config.toml
n_layer = 8
d_model = 576
activation = "swiglu"
qk_norm = false
parallel_block = false
init_std_qkv = 0.0182
optimizer = "cautious_adamw"
lr_head = 0.00561
grad_clip = 1.0
decay_fraction = 0.703
Each number is 500 + 40 x the weight over the matrix's rms, rounded and kept within 0 to 999. Layers, rows and columns count from 0. Numbers have three digits each.

# down: layer 2 MLP down (transposed), 2304x576, rms 0.0181, rows 1517-1531, columns 144-287
# gate: layer 2 MLP gate, 2304x576, rms 0.0201, rows 1518-1532, columns 144-287
# up: layer 2 MLP up, 2304x576, rms 0.0196, rows 1518-1531, columns 144-287
down1517:508487530497458609459426485472462523481514528537538500448510527529547501506573448510544514537448474467471503574412521512495454589493462487492479478448426497561427461503587444451492596462483548529533508454539543524495485519533487484555454478491556473473451541538511494493472417460519490463449482487476431499573471459521434479469542519557486509525462468489522525511460431508500415472512494406449493469503493502514488527488500486522491
gate1518:506494481532517453518495445522529554492537473526509489477501457451521604545414547468474551509484483494535425518507466547459470478496532494536466512545461544548473423582485584519596473519393506465491462422501494571461402463527501455470406433490490443526511472538508519435548481463478503543530443481453444416527497515490542499545452452492543484513429456468516496484512456473453555572516579596560437428462521501468498503492551542493492
up1518:474466485480550529556580477541492468519437565466629535539487488527487503485555501480574553538486526483508509462474488456449482502523510446517525454522451468481515557585532514575507530467482487496475468507501490484505503539518542514375564481524536426378544437552524501421524489507571501494517521441505562489456474456391496514528533475511547467502500562507494549510553470433542537534445489497508401424545478485509550464463550533516449
down1518:498518422546524566510485475455520511521493452472461508421448496512543568499463487474441500518466421519423521553541508503561491518469477503556514525449514525564481488476545475510444504520524483481424455479544489485460538480560498529531463481390557523596545533452518507481407340454463539557541499506494514418530548523498562476541469525499494524544443515461516528447481538545514506487621550584506479457456503523538530522520536514509462
gate1519:499524471485496560475523531466447478546471490513509505492508544486476475497430494566507512557448529541481514501470518436556461459508512507486495455488475448455485505523546487491489479518521451479479553525493527488528561595495453499484485526511478519466509432478532490452553521486519463530494525539508500525499440487505532547458489469524562501494531563451513538425556512522554569549484531499505536489480537538542541557471516500458473
up1519:485553467477482514559487466538453455524512527539510483487499513520500463541422443555473444482439480485527435480511527523519450544567560496507470449460523461447517523404498545443481525518491518492509527550517574521585496508483473502495538545504464577477572527557520469462543454484571460512576474483436517521520566509440543561510524464480491468515490549460573469548531599522539564535498524474487517546527577521482497489418500548470476
down1519:507538518537527444482519510493493512455469518502486475484459553509523537480499449501447467487545474476592527531502481463516459538540480496536493494475517544488496505442487535496544561498479533449479461477502539514478447435545518521517570485357567524503551532507478472489502403487504539462518460476546513476505576496467509525474539521487424457521465511532537478481475570521467465450454466563515429492530537406453397502495501510484518
gate1520:479464539504495431445526508517520543504475461489484477507498534491545519538526508508503467456525545526510458487502523483480538468476516482458519512478595542463525524617547543549528497445489469522512513522468487512471505538539459579479507545512476429471527528508547495525516459427472510455470548495503508480493513439535529474493418510409502518466517493510450522507627610476560473511521476512470463475486514528506474555507538521537504
up1520:483575526533450542522483533532503560519461482481515495490512524543442522507442526508455500393480526461427475514426435482490526570498426514509474478476486558551496479465520447544462473472517467473522500467507506476490534454510498497500468517481512480439545571472536463490492509475506479551499536479476489490554523454483573542456460527484421503559461453512533485547475504516510514493500509464526462455432441491517483495535514493516554
down1520:558540490555462559482487483499477476517499509493519470467552549567500561486524490501421496481469505513472509472435516516485491563475541474568496489454481544519495496430504488513499527561504502448532507456562459457521539513464527529467399464453561425453482515500508463515468483434488536508510513470493457509506509483422602493506479517540421465523479439481523493544537489524564490523516517463483499468472487466506466447428509515534521
gate1521:483570430541440497471512507585489511454539522492471448509562507505549557493532518512530507494482554467536481551524536507493494523515481468561448506511577484442522479480498550517498479525507501517431492540573516500477484401512534508420488522484544542485601499468521573436442545500460499441498518512491474493461538566471530531495528433497433517519446481502465491538446504470492453520552503523531528536451501481480450573561616459464555
up1521:535451482443484485505491540485460428490535472486447514500482493597531477490520536557510468502382516543505536461587606519486510569489442519497506455465550505502501534537481508486496474508553547454543535448520483475435471521546540562489503465475505477544446536575465470538493552520378480487493440531485585469527474601511528535549499528504405533427504449490462518492609502497519422475483509474509524525473624495453506507468541447462574
down1521:454490531514450433505469541488463569476465515550432467516475510521402543533435561522503535535463551439505525567470489451502551459570547506499440493550463489540508480485419526432457463516451462478455468451478491413458517471467549433489551517433531468492512442520547552447471456445528471510536550457517506550493556488438499471510473485515490473585537516512582521532445397493509521492467534513536539477468464539518412537524457454458506
gate1522:500472534519479427508492494433503540485500489480472595482547508514510458526429471440494537491525499501513560395492463427424487455486440415471512526514502446414538488548503500539456509505529518458564464557522579537491480556520541521504507474415555555467513498547541439519493432500531449530449465499465506459520540501485478483567529519526491439603452481549508504571554500444513522533477555486463456510518524562517502506562526458481470
up1522:488501536546476463538482514451465457466520507479487530555530559418525464573477464485475548519552545518539554511542501445428490516534396435546449500523543492460493507478479462498416588514464590519560460440506524401476467469490547517494537500433474561513536520522549483556531526468472487407475472481431540465545496576492504443483537597482509523489551481461533575544508426439488486565413517596514529555459482472461507540513489495484527
down1522:537546513507517443527473447497509615511449449487497573485500456493470539572472527507561492461450417519492503454525467518495507491547461425514464508573562501455499474550493513486541549455385544516512445440496479538473521550479507543518601494485536475512488533560580471506472498562476504505544510519425519558477498489477549513466545495468441474580540518446499443495582486487488462457436531461467491510504570503451532539503525412472492
gate1523:400528527565506494526552483570572546456502543506456567448556508490493502544503533542463548529559443490472520468566533447533537480549485489498542491513515469443435591571498539462466559495578475585471561468487490465526492457474574525491500421503517469539568453515521499475479472464477423464496536498497484498435521533430450538532441490481464560574491531556484561523511529429520487527485440472489505465460524533460534506453524526406518
up1523:484547480519422451594377441464544538461426577499501511530519471491470509519554522480457482457538429529480475470554440511542478414569496402565513605519446466518558498469538462544513555520616451529444550528535498497514455470475519475503543500505490522585453458502473511435494469534468525551497567486453459522451567542460465473630421522459422452529481526460530477487510552509543508432453548456521471518474504553431503519494547521433487
down1523:559509496450555479535506563452567449474481497506490495599462405476473598596546512433531520468489486536520503433513488494576534467435490503547486529547501504530560540496471435487502480542529499466564466464526598432454482560516423555511537490600419541535441538470526552385500473586472512470497542494381497504494515532442472506551427548521527394543560498500501503541503453477492451513508519421539489516476497520449409502513505445492535
gate1524:543534452505523493546520572556492536542454479452520528476464473499538480527442509546495501495541516572487466475455409478508484566485491492505469478540448462505483517510506519517498506456504470547500549529547492489486492489484450525508508469503470485477514506490506506485471559501528478474500464483531505508573490446474482522465550480508484482514494469490541494518501390453433495468540511493537505537513547574507509565468474489501521
up1524:481581393537477499486530503427525462506486388538494556486472455456506525477452486449424542518476563436575486590445465499545494450513507458495448494488475436470484488473486473496555451510561502495484416457544525472542464481501475461343527495517479470480490512490554542447497494485520433536512488524490465514476509509455501455537536472459558512464523484491462497475501537511482545474462458454481474423447454490483502524518592515474529
down1524:482525485526488494512461505503509499472473517402559492494491482393501461517538524459405513520443497432479480519462538492505503469505434542523438553542547549437487506489519503541471451460491487476525476558434438502582480511538583461517460497330479533516459516453524522517489461468431523492504562433513495533461497516520566515479456486435552568494444469529510490524519497514469521440477476416572489441556431519451501478524440502478514
gate1525:605533520511520460493525489469501511503498564458553512552490533473478482509489447495492499412518500495524475534497560463510558496465549473504478535485592535480543571491526609446463470484430484569471498565559520539485429518525516611510466535492525511482471510449546522514523490563457449501503469529485478489550494392464490504482574464528531504430504475546418466447470528507536503513554565477505479493459581513531474505514511551520542
up1525:492510490512556480529428492435503497579482475483523520517482553505440433469488498483468519396468477533444491461480442479519570448447509475512492502525538488528504511509504510504490516520450426558492443495496532493458515476491542479503509526540615443564486539592517537531445480479590472515514465526402526447510462549478561473510479442509508556454495496478531544550472523522529497482482515490448508452501474526574519439505485487545492
down1525:491522529474499523459513435586500533550560521519435496515528435515450425476495471433540539486369515472563460512522499543531464506428535499496484547595484544555476464492476479555531539551480511547479493394489478513439492459585569439530485534570481489565534515505566493559575513472488559454541497532470552554485496534530513484479445483536533557467526544480514515486507503538521499405511524542552504440456473525514494480502529504567527
gate1526:384544516491532495483497526485506502552493536533362487505560482468465555477449539521507596451465508503467531447512588430508546483449515495468509504424477431531555479514527518511553404454497526482465452575498453443481519502510523494498501472416486509426536532493574494474475470596449429511495492519483457519475524497485510497428438513529520415529510493560445550457506571550482450582492463556459533540464482422524468562548527549541462
up1526:526498531533502502473532477513563511461504580495522541488443479510483453493522473426458456559582486469459516384585459501466492472524491490526524486527543509544474490518504568491487574488478481518533504452499509542545503443538427515517500565495494486514530487443484530512458465444468540457468518475575487462513531438517470480513511483514457546449504574495503520555592463488523477455505563495513530469506540551494514526437515474476558
down1526:355551557536501499511511482541531497460546532474465581498547414440446479494505508482475510534516509470456519476621534456511464486519554401510539519463511500539471487492489554500536467528468489524488510490529481517534499439570460510476521528356520558470519503470552495449484406501415467522484465496538536459412500447506487537476463509550437489474477528539454507507596527485490459470530542529501467477471511485559460546514549491478556
gate1527:462570496484510539510504485484511522455488556475516497538519478517518504529399526463579452555593426497390510520540481496521497493474464477554507526391468471538514463450521497415476445452494499528489553613479429516540503513550429459486489498503494519553454429456487554465503465513445410523464564572578521497506528458486524527470415495511536471493479484503479489521535530492382465527531505523505503515493416436475447505492533516442490
up1527:532565489525591537479542478534482538462500444456578571517544482450516568507510526483553479532521511554512445440518466467573487483493428481491551555600540418426480541484533519495514500532506500493475535430520578461419607446505471494493499447495507459485513546429477487532509492490464502555467520547472494523502510491525477457427449512516480507467527435528581558402406511483451527466548442598544514474528520554475501467490465462468502
down1527:428395473552532512512527535542498451435509431468565553493511550522582539510538504378619406540513459519444454523540469487507540488501448482496450533514578464507506417478561567462464620509519562549461501538551385509515493563451502472477493471597478544578363505402476456527518534497428484490492504511507416557445442495523494423486466503543526499534530424546569549483491540462426505436519508494514574487472457511433436475481444453506464
gate1528:494510555554533489451509488497439509537581465481560476563506499482482446492477550501512470497479530534501464521425502506425488552464517551421561541593400533495512410559455470546460523468532490525531402489546458510432555492539493484489530489475498482469442500418488551450500490513535515465477482440503495499473507481493538539516475473495525492539490464568492519529491458518419470443476479426486516464516511414491454558480483435473444
up1528:499570545496569547411468559533511514439505506461542533516503511520526584518514480541512525548451578510467514511457522459499457496507464521541428478483532439521541572501486488483533425553462481474518456546506595469475454470497559525493443515523468528521569505516405455498514517437441486437521492449503543495509496420457566501523547465496470464411492499465514511512527487524492485467567486485535501564492498562541465515569511490474485
down1528:466533479473522500484583510554535507496494550463525450457570501515561583526544514526531442471469547462451538494547524433472469545487463537485502508403551431527558559444374510484549430470489427541500562436514543483556438486488525517566524566472532478484556461536488559582485484460493528484567519496538502463516493492546497498472592486488516476493525531503484455504480499549543535554474562489502495481498526528498489482516512508498523
gate1529:531498501430526571485521577438540509491415524492484489520437472417518462516482503493530551493469564566518548531471523501438510486466439450512599478433485521530513527510505466530397502450562496560541518541549490540469464623486534562542541490485548418466513462530507449490526484516612506557438509574523527571462448556504487453414544486495445520499547500531498504446504467526481507538540487504470474464491493494452606475456427578512517
up1529:526435533590500460497580535500463500520545471499486580501593504536449470564521507523483517520534521471458443458604497441576464555478458555498499429538517481493502477550544594590511522525517567476462549417456548485529558501528503455494521465464456499515563503446491526472474488491414386497497481462498498489551485503469524551552496553433553494499505527551521545466534501475605477399472453530528567495498592560561442522494587468458446
down1529:527477547503480513475488524491450493471537499334525538632513473444486464584559547522510474497503556485538463467541433468510479532484444478458559473496533461460469451500545495532473474505489497550561531465488577542534530485540508457492477503491449527517544507485431462494534605494553476581435526485520493529561473486490566573497447573502516525477486536532476536441557437472534518453492394480496427517522511512437565401468551546477453
gate1530:538511499481519512538615532564541531498485553481472537515496464476522479459484539467551523482591516525495541514607543457543630479473482457549511515473597510471518576500532549624530449488487555576486518568480512521545439457468576538454510462434503490518554488524538450488533473610443392501476529546579537518456521493453553539568444478453545504563572592520453460517599559398528527527458472580465425472529454547531540506489570487462483
up1530:517582479443526502526446434574497481487522487556592573534598571507565489463529469421496451450404517534437484603458693475484432576596440590533490477554460456538439521479538583462474405474482497525546483513475460569522489472464614491461567560482458412500504550529519505507479454518552522439445454447542381501540536431493581584532537495515529496558522577402445419479534530504448450442461641517423446389539514529545578506501488406420527
down1530:530552444446508529576463459554535542531455619550530532468524461403644539446484408459444497565475486472540556526521541508431541517460525503499552466506473457482372505489468570559433435536446483468422449541529476548490496490493568528510466538592563461448459570570488537484454469570554505500471479431536426510495502526442519537527489537505512491555578473547517440530610551583464473525509587441582475532478520429520550527518536432499492
gate1531:515474531470517427495501594447444428553417550476505453481453496480518491518412485498534565412420495501552460462527492506463493460483522503489513491511553444590518429496545551546476481504467489547481533441577509517497488507535498487434499506519549364493497434491495540508494544475600471503455502509534589475490511527530521486509534453492493499478458506518508518482475439472482533454477520523482476513508521547488605510471449468476531
up1531:570498496499496513504528499477506462500573502516535452481513511510558451514519468516536456462444516490477527528504518529520512503473518549528501567568516463515491458467500474509538485457458412478540519475506476519438479477454502457485491544550519491499494494536441487459432504518474496471554426540489491516587466540538473500533494411533521594525472519511470463567449446493500488464484564441546498438505540485552552525545435486494548
down1531:575470497491488528485528483542527522493528493630509530415503554495494469551570490467542473591499584485531530446497486555506508520463415527483486502555449511480427490521573473483565522542480458416524485454503508523466536520420463505514481516577487525495485519499535465490428509511409507501530475552532473483497554479541432456508526471515511490509529501523481488489466542484491540529489559498533511377499480485548511491523468482547549
gate1532:484495499424539500490558484470446467537520541492453487493530551455458478531543499502511507488529523439621546404605520470470503487510476508571469454495555454479444508552560438447601485514429505534463442496514477456443494493485471461503498452497511462513511509464569501492461482505504427538468599435535481516514499474473475554548563567442463527518431502497494528504550525449481482493483435531484508538520515502435612485496490493548460